{"num_hidden_layers": 15, "hidden_size": 192, "num_attention_heads": 12, "num_key_value_heads": 12, "head_dim": 32, "intermediate_size": 768, "vocab_size": 2119, "hidden_act": "squared_relu", "norm": "rmsnorm", "norm_place": "pre", "norm_eps": 1e-06, "positions": "rope", "rope_theta": 10000.0, "rope_fraction": 1.0, "qk_norm": true, "attn_scale": 0.329, "bias": "none", "tie_word_embeddings": false, "parallel_block": false, "extras": ["local attention windows", "exclusive self-attention", "value embeddings", "learned residual scales", "skips across layers"], "init": "uniform", "init_std_qkv": 0.0491, "init_std_o": 0.0, "init_std_up": 0.0491, "init_std_down": 0.0, "optimizer": "muon_variant", "learning_rate": 0.00344, "lr_mult_o": 1.5, "beta1": 0.93, "lr_head": 0.00447, "warmup_steps": 117, "schedule": "wsd", "decay_fraction": 0.589, "decay_shape": "linear", "final_lr_fraction": 0.05, "batch_tokens": [16384, 32768, 49152], "max_seq_len": 768, "doc_mask": true, "z_loss": 0.001, "train_tokens": 182800000, "max_steps": 6067, "dataset": "wikipedia_en"}
Each number is 128 + 32 x the weight over its row's rms, rounded and kept within 0 to 255. Layers, rows and columns count from 0. Numbers have three digits each. The size before them is the row's rms in percent of the matrix's.

# layer 9 MLP up, 768x192, rms 0.188, rows 456-562, columns 128-191
107:156200122103120130146100131078121136125118119136156212112164125091147119167173141166165167153135148144128132118142127169134106132138120147098146085149116083122086108098104164188154158155114113
097:102148161055102098120142119162150121180093130082081128178136112027117166120137093193136182105089151135181162133125095152153106125140133101080101097109168109149117160134135165130154162112134102
100:147131126130114156080126160122131110129104176139077157158092158186120129125133160150089130108096082159097142177119151188145089107148121172173172060155084064127118113141099076118120170157129123
080:142191054143136108137095139097151120112110096088114090135109133122188107134133118193103080089157180103114102158088161149136127178127099222131113160138133173152121158129120051108177077169153085
108:166129145036189150120133161131119089120126117129143141121136114089152102156134113118138184084132063152165182125118117136085138100132118157138103089171122177075019104111173234121112121129154148
112:154165127111167211133104095120121110139125106164157130065167086072116179107135082109152156112157168130122180064138175167093126181146137100169111142128119152097122148170136131173167105173172131
096:155165154154154169134120177118176101105126157198083138114139197083149097209161125165128189135099091097099078101110151087133122148065176131130157132187071099094152086099188124108155126124116121
095:125102090106057121129153139069098133116195059060108156118164167154147150140118052102152180052115126148135155125115142148095150116085143141165158075125155170131143164144115101133157175097178108
097:168179162162040143096129070140146091140139109132098124147101140118158078069153116139135174119100146123156166110096116101132135121120111043138106101140167164089187128109107106110182142129128132
095:134120142093161127125059112170117156102153154148082117086147124092107130170093183116078166138146097171085150148123115178134186079112155143145142143123075104122129073164101171106099193099169117
095:128146136126076152121146090178173152094135154096136139110120053118115144155132117177167109147098094087159092142185124164111168090140156131121141113183090152143100092083094135115094122103164062
091:095126141162170133112140119117140131128177105115128128112137189111188115153162070127118184170109157141097162096139137121125127131148088115122159133144179103115145149092096146162180120087189100
110:126111135161139124126208122146121127095090153153179042169143141130102119155131122153130091106154104183161146183112175082134118083184112092094089141144137134135173136157081146121162127093133165
117:096102142177118104154148130169062132142114109165130100080114168116133138079123071127177145117150200120110126117141114117130176144098125078101120188175177167044130132148113060063100148105144085
100:151142158080162081123056129130135109096131108139067128131111165121157088108151108155182117117158173150061092144109181111125072098112087181140138103185183097127171124209114158142105124091140103
099:113135117188108177096131169136137115135090089131132120093116146153153069167165127125123137109175105151147145154047121142068115098161119125191105103104135169183117116117136084104101163125145088
090:113153132081131152157133129121173108082129135143117146114084103082198144138146148142120143150143078060099088112181143140170121126179077137086140117089149133076142182159048082078114118135106126
102:142097112112162129199147097154108105105069143126128110105197124115167166154153091099148131128090053167079180147085118119117140195135115052162183162107108130108147098084157158081181113112116085
097:134137166136095167125096117077128093109138207134121164170164229116142164148087066123085177140089114190124107158158132104056117146161126077121150163113101092109154121103111131099113156181172131
101:117123132149115134103119142131145173182088144071139131158155232047130089101157137132114158119170112116162132182125118132138120181178102113109101157215141092109172167103139125094118081091180063
101:125171174176131134091125174119112198183125113138150102143086139138112096144145071130092144164161131183139178149111147119097115117155132084128161172200147144136146124119155127102091141120195111
099:101114089105150149145087128122143097134137121137148167182111117090118141131117176149118146141075151136120125125100135136144051137011086135101145151104123094106174131186123110161124127128121123
096:097080102123158146118100097204176104184121106159164130170159128106089151161138125111074114160183081123138124106066146139084117148164142107169149126095130079101122142127102106124082132172062117
094:170161172124156137145100154161124183120098195130163113196159136154041128090132146133080118131134113107135156078179163205064143126151099120149088114145142085113199171141131088102171106145160122
105:168116120144139110178160146159093129172118147103111084069091107147095119167148110114126152174075159153142143193150104109105112140121158110178133040121111136143161128213125131100063149140157137
105:125164152095143113123047144085083154189184121084134147119166088125078154141169166097216148127170094118127141171125135130081194141151116105085114096139160152144079154114127100093177169145174081
089:092086141163062114155147149139108109121163123148103086111105120120109110119128098072162108120146096061107157128151115144165151100075109114155139096080095095187069119158112165122082143113144151
096:099103095099140164189199075138135145080114158136084172144152190090127121104105155101090160152127125136116165087121197120156113112140090188154169074176128117178147111112218113081123129095112093
108:230150097130155134099135117117105136141124093178089194066123119131147173096112143147092146131153065124102196063153151138128102108118141204124139088140148113125156151121087105166121146101099169
106:092106094110138065175092160113167078162122156124151144073130142129116066162138088124094147176109123099146113137124122149090136101112138114151128135068098112088128122119144152145138104090156126
106:083132121133115118099142095117075092152129156168101107180099097118119130106144026095125082064128132107149131191139122126181107171168107167131070170194120091125112161124141092116121158096055088
097:155128089115109110092115120107137060075173109151160139070079115128077089102121118144147166150163126169112070135147135082107069155140128139067124112120114192108185160149138137132148116111067137
102:135184152113092062104128129127140180132086137092112130187118156192111113105176145082182162136091089140105060143073131191120113123189089117142184123158108073166126040152178083099181183136140158
101:146183108167123176095138073125123142116062145090089167117132117123127143109103094228155167094185160109091187067129125161066142152136119069115155110121143099109144037141173093167138107155132123
102:168117103033105073159055099106113173175093102109111110153095186120076187130109117137089129054152178096120168063139148120088118119183136111104140098110156153169098109122119149075109138141150114
097:065114116151138099129113193126145106147113162085184138122103075152119102195130122105138140095133133173068130121112121116116138118070099184119091082140114117148157108209121130133150096116144133
107:125114130137110129122152142127127049201112090105120095134094128089147126120171132105125157166100137151175117053087148156114118123135096118181145094154136134162147160154158064119114087123078116
101:046142087109122144177139111102150118119080148109123124125115156119151104157203093179084072105062095169192104138110114147095129143168167154114127093089120142124145104063141069132139087159173102
099:118112167122186094167154134187124170173157165090187172138132072074107133157153145122131131115132143086121136217102139160112113091085147169077125078146162139107108062131108091115124153122118156
109:129163167122122152153135113135149140135137163117143118144038084195081085153187072175106135102122179105056138111111080146114179140142136126178174125134168112105146106168118106103142128092151169
105:132098132080118101110106106141169076101123128119060197166159128214147171160156147090139055102209125105134092142157125207159140135186066134133111148124168123116113132182161115083161169134146101
091:111128141107133156126103153128112067101104169113160162134160104197122120144128127110123131136105187120153162099165154086120151114110119114137167120124128062143151121141125089114087113134095111
102:127126112110159110152080146081160129151118146100118181095161150081140105117114158098165150142094128125070090115121110135093093132134125103152115116172114053089162097132113131094145145107108148
101:130076156118151105158128102131130113092156115060097103095164113131122132110158091205081113106122168108163121101133105121189107086059146181104106098169122159042111134170131133127085141083139083
102:169122146106158130130090115190120149078150126188114152099137141130132144144122170075094169122128054146108156111197101161110162093161142119147104113123095077129121106127099128107123214099114098
097:174151133138117212115141149114119189160159078175141132155158172080168084156125121130075118104138186148073139167100164153129106185148148147153152038142130159127138151151114067123156172101102060
100:196114084139147065088134066136106129137092161125061221095081148112153122143097107058143094131144148102107136121188146091101182140108082168123107143145135131116129188137088120120129153112179117
101:086106068138100143125151167108124111062200138143104118131064126139131137177069137125086205143100191097142101148161146119158147111205190136192120068158080088115119094136131156112074131128132084
106:147161198170111090130128051127093097100078155119138142137137127151093150103136185123101127100160128109095157111096090137147074119128096142147139111136104220080126146120160048157129130146164128
105:149109060173064175115143097103120125043145136132133149133087165105098091145138089109109175177081081118083146127116111172150147137103143125087235110119122113134178128129144138147096140145082165
098:130103110162099090070165146131138145182099128079119099063085122155085127132116120173130077177134086208124139113121119118147158086087194107152154110068160121098118167122068178095149107081136095
095:142121119110148168054130129134108113112153119149130160150117117135145123143182127139134122116073114095203136094085127136116172101146094114104171094138161132079097142142131146153172125137136130
107:135180096108170137102125142136199144093124046133140153115138109089119124141126132150107075140163140088171084104142183082143153141135102141121103141201156145109061104110079064088139156119186110
100:172066086123128158142102135071103189061125184114120106131203148063121149188171115156122118151115148088093182178150111093064145092104109138154103122132145133163130087150096122086160140152106174
091:124158135131119198174143102119157108103112208148084135076105112134129151110159145124112182089092140201080109122148107103129092058094095122085121125129123130140120140135133210140103090106132159
119:078174105146141203135146153110108175173096084132165123076082107118147142104119131117071162111148159118103070149179125052101185168152196112059147121136084093147181171126112142120100160161178119
105:100162127118122128067101158108176145132124110098147112141153177071116119137108106089137171106156129091114126106130172205153110107173134169115120146139181063094125112139181152133089195120177138
101:122079069121079147166096128129116124135091131151112150160206083131158200147057114127090115053138079157090113136135161107123125119089203053142140130102067122124104098159126113162143181116105162
093:150103143124121131136126143089114123128129144139126137098128118164082139108126108157104122132149067149109190111133135122127127117100167179072154151124191139124146125157127080145136145141129080
106:055116133164072150089120111152136190081115133091095117136078153140105148178121113164110201135165139128157168123159171110074105078145139212102114106176124134169175120100129162118149113132141118
107:113103082103088088123087123153133171088131149125190148114073121123114197201118115113116121196124138128165148111188141186206094110166114163150159116132116055093147165170122158174110122091110099
107:141073162155122136163156147158121088095081141114152127097122135164097134205048111081154147074116070109098088061099169094069110158112160161139157158146065182121123131052140088117094149091160121
096:116146124141111137120150086115099200137101122206084116076118158156124143171100199145106117139096186159116165163135156100096123142157101074164088092152098118088115125138083130076151117140190166
098:164111127131131135123184084144102087110124076103160063151151066099116092154142131120094097171126181183080111139121146125108126175045128155137099113110160095077168144172130168108174070125168107
102:138114123089152146129080161159194112104170118069087164102116127110082112164066124177130090122116082171073185144113145117141125115142071163132110124097148078091108106166089098149192062098102125
098:132139115089144130131134112055146155106145141141165159095079132074161161107121139104115141125125143111125077093120126107092094184148090111092080064093094123091179163114182036139074118093116120
102:162141151139147119147110122114144084185142083129133163082111137147107124140129145119128160123163110111144121072074191109099101117127148147144164087146053181162119099122173103104132141171100080
099:170190099093084133126097102095186164136151125051149133165146112097133116126051095088175140125119154155115135090075125185157207140111124138114141086122117087152120121186100112134139147152120135
104:091106190126117147115123105132124071085124107205114151126124089202167121098112108115091097147102074172097152131149040131071109114101088142096153139135117150104079120138170159154130138084138124
092:132152142160131128113090144081104107135087137141155138182097160074103135109134107162129123027173110192090181177114086096145061090195116191080159110139092088159116131117085104140104071146144137
091:153174109164100114082151167123184094128131144169129182079113193172133157165115119135173191105093116194183091169068115141091132147141076097108148116154178141155114090189109139126130105150122157
087:139140096122172114144126128156041146126116155156078122055126107177092129152132172207085116160099067164132140157129135108134163112157148130076112141115121131179157091142102152069115119112101128
092:172134123137127114146097116137098042079173159158149133144111161109136145215143129156129154132087134131109100120176132135109135126142154115093128132096087150179112060167110084075141143124140118
097:105124141093081113182164098113139165070148167123151083045071131090127149148132154200057135046116168159144109101114136112145108175139088124078088142170109082112112188107147119080105098140157087
103:176149169163118125118093156121163194125132149127101137107137118158116051119135079113139094138101151098132154131141149147078078110142093156127139155144075141104166085064113128143113155149192193
100:067095137120102172135135161072116166117109094099119156133056095169099179109188107106098143131172105121146148151075146134085106183125126188122134069192089120133073143174119144125159201166166118
099:113117172127166127102146112136098109148156161123112106087183093111110054155158137148081077120089117101132095088098100090154115113126076136146154053139126056130131159169161096146136184126123150
095:121133078146146115166150187213118125089171096169073146101149151105127094082139140130149092131150054140116057155146105116095124130053166129141141121175123095148157072108117112153119094100092179
107:084068078121151117175167100170154131164131209116106144120130079136115169082134178159130128114100111068150173136155204168104131154139116125084166102098094146167170107193118119128100113107134078
098:151145113134175118115191165206160097147104098148164140070138107155082104137139130179128137060095128070163079120082128155194129072109119148063125118168112166149116055179161134192107094134118144
108:078113142070125140161158108148131188118097129122100073106126146124164145057092122171176092054122077131121087159023153111061133140124106061108164155151131062141154144139115175135120156098123170
103:095152161105226133112130124162113103132112134109109136107174140118083136124139107111111116136114146117095118138168050120118085144157118084130122104139159144160095131136103138081160133104173063
096:091159145158112070149142138168100165116125098137107141085183092111155146135123127142115121092050030139092052104203093162139087175158051161112098113087108105105154158158111122087129089184082110
098:175114106118116175121090156146115097078113096196057125144108155199103182135102171144154133126094061085125151140151095175118136086123097142187155149152161098092129124133115151131083141128123181
099:128126137101121100102081106129086098155120114120069139125143124125112104149175149203139154156131110156181129164158145170143186138091130179115180079116115057144157135098113159177094111148078092
100:157099126110070096208136086093141106154157149113114101134141085134066156136139086104147156146187149116099111109132132079133091129124171082138137123139062095117170132108146175068135145169100083
102:137088125160148168159115132120170180112144099112143177149081170099132137131158106149116150089153111164119133163186174090151204122079092118120140139104131112070071120145098131078086106192111082
107:150180117092141184138151141160157161103114144078073125110168098135099080180105137139133132090118117172063138205086144131128113121128144128117129112154125150140055136133112172121099117088033131
100:089135174063117161156118105128141142070124140078190201153127131140080168118189135191127116117131151165140106124150122125192171152081132201166138142123064134079149107165096162172143103140084098
098:047075119190175150146154071121114147105039107173154174104091138148133114178131096145106177093149161136122137100092148116174137133121114143095161169126169131130199134113134131092186096107110112
097:084179088109091166153162113113058127130123092116123077152164095158147125123140123132114117080184123149137160065130149162057143118190131133142162139112096107146091130202174148113146154118144196
094:108127106152105118143109074130100128112121136168069123181084081146081158096106095181123111139186096151099148144132119169134162135166183220174103086107118127163110110134134082081138103098141157
116:126232149130097112173098129159109173127104120117122123117137108094144118145139083146090127147116107118102142090122122177133077174089132095134114158060118173070153075136086088139191106122119167
094:126115122135145165142162120100110087074036133123153130122171170154105129156074130117106141191098116106088132169143072100136151063096122144151142186138095151176100208134143197090133095095125126
096:140086097131124100146175133149117098152115150130095156061120105127160107113120128088112157172084112139106101103053180139153085076105167224111131197132138117100152103115067135084128154120081151
100:063195075150141146137160131107060153182118106133110162135110148098146127135097087107096092094186108120074094143142211122045152158152148099091142161127044136156140135120140102110141100115196127
094:154129111100132164091141124132120148113092111215115186127158111141080126140104101117078139189154140108137133113090164100083099140097120181153154160153104057130094119117201166112114048151094102
091:130122100172048129156185099119161120172160109140095136122149135168075101155153094117137085073098148131134114080133128091107212118116151129112068150130120105095134102150090148074177130108110195
097:119107166085128144126085157141107067112091065141091095105089093126105141130116124099102162137151129106104149072089104158137125176101082170149147105161121138172112157110163134133110106148096059
089:094122153110123128145120116134154083151139129103165135135109100105143181114185127110195120106166209119183136087131138131109087179137128094150119151134170165153112104131106104135167055168140086
093:121139174097109095180157184142102137132090162080138170144151089144145122139130137134115156154140130119135117139110133150125126111152088118132165085104129185092116099152212134145160137137082129
107:128159148100178130163178065131158123183132085122079117090129125107164106154157125160100147087181111110133161185106121147092107183131152070142083117116083083146173110151086183149090143115102167
096:117107114114106095148074142125192116101138108133138126102116150112117118100119131149159150096109078142085093091107173143129114187121122185122103133164086049132162136122137132120105144113103041
099:061133119185148115138157147129147088098111144139157190134104124146086126122166071099082138079114128097109063164156134165116137160174062165120122102122093067177150151137094109115110134098122084
103:137183184150127155160096174157106142066157126112141102109171158108117138107168185116120106111126148127115097133110104087134165164105119135101119095132102159128111090192197056095077121133217151
100:151090120073146141099094141172140082096145124134105126153031134110193147147157123109194142145122100111068144156166093177038130136090129179045130082130108152125121173146094128114151055094113175
112:116158113114091159117134189124096120092158042193202120135148141173126112138173177145125071126163109209105134111124120146130089124132113078098138158116118086130147125139122136095094146112143124
# layer 9 MLP down (transposed), 768x192, rms 0.179, rows 456-562, columns 128-191
112:133146137104104105145165073132085150119065105147142181089097083159131199144149056098162143189131084101081156163150145095104160095156095109214161091089057127105118125116148204167118121127145089
099:158139075109128152117183119135157174168128113095101115111103141158199108123101125120074134124120152100127104187147109050135162155138160101117141145132104170234135117161090099130109066126147167
102:136120070139100149141151174096123164128162118091119141134120093161137130165087128132153086110178126088104140085062143085148145139160082130199143198123157059118103133102155155152130139169137116
085:121130096131060075159104170132077138110144160116109107125111099091134152113092147121113131129147118125146153172115145169119117139094103051092149073135101171162137163150179125129087128134082100
106:127198113129130129182069145123130130126130128105127112159205096108104091114167094166081134113055102136238107197133097095059155109133092132117166099094162142084148111104156142099155095129121083
105:177134101104160138128126090125086103068099109113132090089142116074151095058124143158095104123130156123080180129151098081157113100109105119095089198151136134069097181122150088108083118104146095
102:131158118128122123122112128112167132184087083120078173108087111080176151209149077131128124127129169146139120163161146085141099144194093127199160106094106117015079164144152157135080181104146143
093:081132110101171112088131125151098112114125086128147106090105115138118133201043142122119107113133155129137131178130118107112142110068107135092165116126156126109103151114161164127112151121080128
101:179115034117125070161145137145150105099192133121133126159173089138072122118125155117087145119212146178111145114111174189120124127103143123127137128104113115147215172173105133133115136154116132
106:132138104117093130124143132130151120121113106094073129101088143098108106091117153088105161138187063153097169118094169082064171098079166117148109131166065101112167116123114051064141196109111138
092:100091131110099059122162104111157151134141131086188174153109136193149100150094126089104106148147121169149115196150151092179144128049158183137133121129135109121127131058164137114136071184146129
103:141165136107135125136177117114164169075173125190096158092183138161119118129121133190199079143100109141159138084120080136111069063148121147149186105124120116106143133110175146120137135161124168
104:123134139113139115123084093177170127133129059107129134170161102156133150083054122128151136140126122167069115083075122084152133178097179169140140094104114069089086128112130161165092067107168150
111:148121185074083144201132159143195152112166158107063088126136184141092110114076117108176177099158134126137141127183171107102139115139154138120113165133148174105097088161089179120061124075134124
100:100144131106176076123094133114149141163103182110108112153131151122139135102100148098167129133153133140187058157159145090104129094040117130135180194153165117139141073114165120129153117120092150
092:168102133155150074101146123172083144126144109157098138117087124165186119134111128111151147130173189089084102142105121106140145119101159118141119124047131091240117144106069087152146130114179160
103:132150099133161118134132101128181082103157104123169156136083051114240068133113147150125095137129034125149108093134142149149125185161110089077114147078078132117036183135117107098106146143111144
103:106155117200142136138140105109095086132086164149048118112142147128148034080103111109141140172147157162135137148120113138136097189150126158099117124130157142078172139122125128096243139117107146
095:116122129138086022185140110149133116114210092105123121136151137115102188150145157176126132122133145158107145158095109110136145150104156086072075186146123163160082104090118164140113104107178184
096:104083104112110125133136107110173130138132148110125050121144114096073091145196149158111123153116118171126130110107145110150187083097131145093176215159137148162193154062192131090064049116087107
096:048103130193153117055083170098109153095176115169118161074121090102102145132125196110114131144104071147162117155111107180081144106091057152129150110161103042170076116087131148173125166128118152
099:069112177166079071119126132152162122096127139155180134155073096075112145163108111134086120184141164118119114092115085159110072072145088164085143157139166182150120103105098150167139115130156121
098:135086132151175096142111143216149174109169157063187191166078154161166147085118131140117124115166057094121082147091124112114167153140130116149161122076135121142141119117143123122085111135124134
098:206101122125103117136172161070077130174138172126177125090062156138107162131082112086147150179172086148126130103081164122086137141140164145167136156162095157095136161107085136163143095079100154
100:129128120109135134135183162091117124202106148077046111152099129093135131115121159128164118165131141152142193073147068073156111135135090113213160126124121139147130115089137086103110122124194131
105:147105102104072181134154137131175110079161184127143129121151159155147161123125143189151147114149149072068134148143132118076143111101073084090131165124140096072163088114111144125109100074135110
081:130088133106094129103170121130102180117114107143141103104161069074135106118130162089098172149098104111111173146088108130113090141147150111136037069164120127120062115096141153091130168110148137
098:139095107133172148127096081141115145074127146125133113124179181087102087136129118139111173198110131125027160132205131165109071141167120143131103090108134219161139123155098190076156209126116149
107:119161134148121105124148076123091178140021100128140158127192144087161126116094184071154148090153158150091135092147153105141177100117129142125126155142149126102096130069143151158093097137099140
101:081088103171108109106141089109162137141139209046095129132169107141090085157122113130092127113129087095159143121166152119126142129124140128148077123073136148096154075138134126126093107110142103
099:129162162175172127172165155133127104173161120200155190157140138097125135119162127135123098129110160104136117116129106066161134106124128136121098084147143083123091063097134089105140148112170125
096:129140171164151082135143119171127134118132035130126113173144217124158082094137100092149107149161153140109124176141102148119168126140177136154093105179082149129146096132122122142054102164118150
103:136149103120112118145105139110091100165083136096127091162124220109148100159064176111134146117140102158111157084129036146100162102215103157164120191162122174133103124158071110118106193146132126
097:163151174123120115090120226104176191138159108069147146110133102106122120150155127109068160081126117089082149101135099184128121143121147194132107043135124077076139115181150107152101138122181105
098:112154170144182135086102117097131180167074133063078118136117095123118127164078180177061065121143157078097108128151155106059073111119143103104118088107118121150109163145224115142127086141084101
102:139179113114167064123173086107132082149156158148153128085192140084181092137140155131150133081135126120116158099148061113110149162174122126174064170108152124125110088143156100108135168106124175
105:108067089103116063101070162100133114178146105098119140183076164107106114173130092131113128193167184132116107089082157115146211113103105166111097113129106169109159128168156161156083118070065119
103:109135110114140095176101166097146180126102102170121113143163134084048143171114138128073122110127101110167121133133113097129081167107172127150105145191095109080118166122112133093141109145164071
104:161143139103136203108194127148099186161127119129124176104084140107139104204121104146103117132126156170112161155114084137102101136067108182097149146110167133136065075097148096157108157109110143
102:091126136165117156120151148130133170075112104131116113122086170121146160146176114128167147121135087154102146132114130147185185234093195128136122160155166049106112152127090075114095052157098134
101:117112090157102088094165128128129045114153095092133121127147194139134150110116178107184111112122133110120140155146150142159096154207194102176125154159089179172174126130088143156097090142117107
094:149087116130124125117171135053160085179104133143155141132085131153137099195125158125105090179153181139124168140152096088134087121142072117151107083101100153170020181119062123156151099145131104
100:147147128127177126142108132131134135187112172091144164138103148177095105139155137159110144094109144099084110141178153095156168067134053163148152198073170144145155113144104115137151162158106133
099:135102100184166150106194127107066132117119114141129190162164190067114103121169146119114092094103071142093110119076136101185146112122133164124085155100085146069142121103194106153131122134200096
100:175154129133131099170134096148130113054088142175128186131111132175172134143053160100061215140185064144119164115136166145085172094109138073153136128115112116136169110115093095115082164159140139
097:144116106120155150138169093068096144187094143147110135117124111104112078075134149158118113121148165142053087154128111179151146121165175142093058108176141100141056137160187088119094117141133050
097:134106117142147127106164072136117133118108119099142122182145183096154170147117101148098099106139139066113137179121137108121072085138129121040104172127135117183062125142091144123089090114130157
104:122176114070124051077079124125114142123153087131114173117141117190113110070124127155105174120120152139205133132131098142154086132141106153106152088167160130133161114155125138180080081149124143
099:176105115112124118095113098157097133111076131116140193127178136139151170111103147098135069192138179109121150135132126125109031144131072131171095120142143097091104124109148021156118097149152113
101:186128153112137166130146114112164105129155150147145164102117125095145091185153121125082110140128178156145182105132118135103142175098125141138113131110102074128126141082138186122114179181139105
101:168066141116091158108096159114115155173083172126130130133119101198135128120107123130081129100132065119166165127142156140166138146157171100209142136106091072151105144204101167150157128162170169
106:116124124110160109104122121104136161081150150096076118160126149124130150142209094153066113155109140113177092149100150123146065131116116139170142134136166120050081096107123126100114107082181124
108:134204146168148112116127135092126150163159124146142082107119066104105125197138143195086108157145124094197122090151128139130110087126112084123108145136200136104147133181175106168094160166183152
100:130138107103163129159138138128143118154110113050101143161155125106093123137138110148208068101089128128096164160119106142154075125168107105144156167118125132103133109086145150151093138157129130
092:131146095120152050128166050111182123115167158172175129147135097103142122164146196116103110187180136138196132096116106187095121126159096079125078104130131130150100170146115173159180105107098177
109:120126127143172103077131151084074105091098161166122174194095121129108135148084118072040063176140126097083058119162137159114088109157155119090177134158127110160132078100135099142150169149155110
102:118127106093169123128103135125121137152187136051156142163149115099098104155121129106076094143122119155105135129152136143109133111115160149135141147151074082130098168122198161083132055097163123
096:159141130086187143159141100107094137104188181164174146161140134177080105117090140130185131168117122159087115191128157098097170117163140150114162117127129109126110091167142150089106091152153189
095:154145144140109127132122110111168138115107055160130194155134107149118109128121172122159106104149131080100171117178116149096131109125117131154113169138160150124134079154092106152152123122100112
107:144133164124117162135137154077129166084135176099178123119138136169109186064117101157165148136167171117094150106079187105150090087118145132153136135126185115072144129039150112102116119135115135
106:117085149112162124000128172123194106069129120148117157155133122164140113141110116204096126148129184126173151195146212132117124104109153173141128123141179067118129080130125129194101053154149143
098:070122108108134116113131086074089171068077147139116074119079118104125073176128104141110111092136115132138141085109105091146179156127151101115108138180095114105183162100156085114122075094092112
103:060103098059105157167118115136201098151106106076082093139169060112132125126161117156145164125156124093127096132142154140077146115067131091090144160132094132057122158132163113120090109135113098
101:134081153115165118141128173125084113154131135114162076183156120101096133166160131146097072194133142160079088103098147114154083151108144125145122121167193109103052065182155172122160110184143157
101:122131118184092132120163162191114111099141133083151136150137118140148115136138151108094086111110114097083158156067167121087094115081130139118148152113124147094084086128132148146232094205068152
097:132103167142101097113151152160124228123154135152099119117170210135018143079165108095098139109087090154115125156131145086110138148123103168174205142158154051101176165123177162086162145108122139
098:184109175097141131135131140109135194166078136104103114139103151180135155131131143140161104134127180067137136098128158122131099125113093156141089175175070164033121131168145125114153127169104133
103:137118082106148161157153103169175189102097120131141053169134080128134086141110106112206120153108128157154152161152110135156112129139074142137113084063154104140131148159184114102129161094100124
100:165117117169080093086155146126165138139074122142120127091118064102055080100107104162169069143171125089100171052131077106106094135127062140102103106147149077052111123201196145203112108147148166
089:111143189127115081118114122097127130140160121187181138133121173120110158111179178091176104090100099133133154226072095093104140133201126119177074143136148111193156132150100135142125122148149131
086:157117187120083136114119137070110162114145116111137092139105194067129048123087073116194180141140069101102103132066156118153096187116170131137134131169179130108182129092143087156139133113106165
097:131097122133127134108136154115102137152121161099116164139152156172137137115092147122117142074160129214140115138099082124060067118124160167113096112053146073152173100171065159145143126114135128
093:134120165131178101129105118129088108131218146149088170107117153122098028122134149142135134109095100095085156154188120125170182124131156092143113120097213093154168065088119122156121078088089099
103:163128121108142108104128115115127155123167180101108109119188139129056147166094152139149146091134104191100164123140132160114138132073137138130067104157097116144143146096119142124113120169130182
104:132168153115068085129129127111127145180128154135137106083118103137126116137176141062116135160101146147156123104106153154078114133149101184155164151123110170111164085134158088129177132128165127
101:064102168090108119103123133115080127131126159149076113079142127126231155148116137121082156120134125140101105077141062145116187172168088112088134135181132138130081131127128102162113183211159133
102:205148068168144179049118144145093158109189144123149109164132118150170126122112124106197117153176172135104140138081121129084134144170104159120182210214123185105075145125185095171096097142102124
092:084123072171165100111124164109087160107148166076112112149099130125106107145073116114172103122172112108128119125107189172177138084176162095144112153111074101128126104100161138054176125180124124
100:137111141150157124156141097095154162152152146118131118084111073113145144120127171144113154103077088191160131151086151135097122095103147110135128217145074145162116112117152194127072118093124064
098:143129124099209072163137090153127100164152114107176126108142106123132130102109138140184112138102121110166113157087179122128166116118142084118130158151132111120059109084135139152126069107102153
099:123078174098154123122125168168134178147125151151102173141119061106111152075107106146142104104092111113090118092097152150129083137165142129159146162176135137181128185059085130152085141116145047
104:102192149141137127098083106102110143114120186153115141098136088178195104169168114097152150157088110100161144076144136169120188193135167115150086115126150145189175178109071155171181143159042114
094:156143126088140087186172160116176187127147147130113118118124137127160127076070082068102125145149183137092176154071167145147043154144137132131085110141147125180095115099160145130145117103147140
101:046176149181111160129167088168120175120155116113135119149141163110115105127136073194121111064154110104111164080110074114094155129177097076131109114059139092073130155132132120098100116076119167
101:123043120127087076162145126128109123059157160154187092135146140139094142129086120145120121168128110195140138097109104168109134182191141112133139123107097146089087223111153123085116123095104115
097:055140124078100110085151115118151165133146109099078158127160119122112115152145115107169116130121163163138077112182140127075104155117124087091117140140150124098128054167136149137080114184174137
100:142149143150152117120160180147150136156107108083151099133170106155106119194101170121122097110070170155122123131142154072201157169096125136139110124161160162100081165076165163204177179170106152
105:158136078146163089118145122096101126133067150073049120095164195142101113143144130155130092159197068139104114158077134077148130075180152103197074076166102145150130143083131066136154100140143193
105:172129078095123140130195151088150089161101109124146180151161093101117147105100111138129074096137195115142042161098132131154096093107124153141155144070195113146102111184172182163179142100108107
097:143100166160141194122159124128109145112089116124130145138156101162136056169121095097118070162120136156129211122177101093173157142134104151123129137103116133097143141130148122100186106069132103
094:158130089121130102151198142172129149113099202137145126123135122166111069117159184079095114102117091121096094106151152125110158126174200144152130177133145069255126168111088121165111193151063128
098:119116101126124117166156145143157124135159203206093125082157073148139066136083133115143131126105184056118130091151129085129123138127161128131120151071160077068101093105166098164140126127115132
092:120142124166159141139117116137133066083063120130119158160073114133173111150083139154142110148152167153160126106132098125130132140124125139115155133105118145236050163161060096149094167145151101
095:067158124117184185136138120120108086111092123173179111097164053170168120152136166148149102160142173110161115053189127152165210137117102043115109097094149130224190106119104170179104149101124167
093:087106079159164026067143137175128115159137075153206110153112130086153104112153146119146132138126142054076119063133161100104118147140124135055134123172079115150129102155096160139126124158096166
103:188166088123147120122139200215102096113133174141121146153171117095158145154084135166092120083166135108131150107164140105143110118106159170110112050152135097181158107051161084151184122116111141
097:142135140111123115102120067188131132090168120155159131104158111166163152163113152172143161157092137067156105133137079071219096140066143143141092178140102116225159156167101206091180149148094143
090:127158110168192146028165089096131110146164126148103097147129123181124117149122117106090116147156146167134156112113108087074139151192110090073154138153129099186126089137100124128120162098107127
099:092144187108170152107169169128146130128136139050096101112144060175104088125182113085161127092143178083179146152101102135100153174155180153105113150118152140099107176151084141086110128147121142
083:122127098096139113187048076100155150081095139112135146161095098174115150113092165142118123092154101067151091134130130094137079144111145178118138132169090127202151166167115101140137185151168085
097:125160089099106086167085116141136148140105125103169096145099129100143074143126172115106107120102188164161180190129139125167162186094151116093129094133184115095071190148152095117126168142105094
103:100137105147114063130056097084186120162084052093128119093087138123108111196125131142188160136120150093155214137149106115166135116108146107114168080111127156103103138151129189167124133075080183
092:106102162105151152116079117089180151121208100126154131164137143088078039190073183079102107111124121095137108105141134151136134104097148143098084142089183122176145130160125089151088129080103111
088:136119114137094097044108127155118141121193109127064187145112108133151118139139160115139143109165059097079092143128113103105129148153200139160116109088096171153101175101147124141154162125179129
098:174171176132137101142037113112147139124179126126122121117190178094093126121107079116159070157142157144114121094171138125110146135088209174174108100123156095113105145132123066125136147101128168
096:070132166123129092100162143175139159081131143127116087121120144127112154160064140146158118149172128092120090111149126201118151107159134116073158063130131096226100111116155158122136125137158132
117:110083131092137097124090218114122118138078070159150164118141138183127175052131143113080119121129127131156136156102105141098116123081102173082103125053144105160161098133104115087107102096073073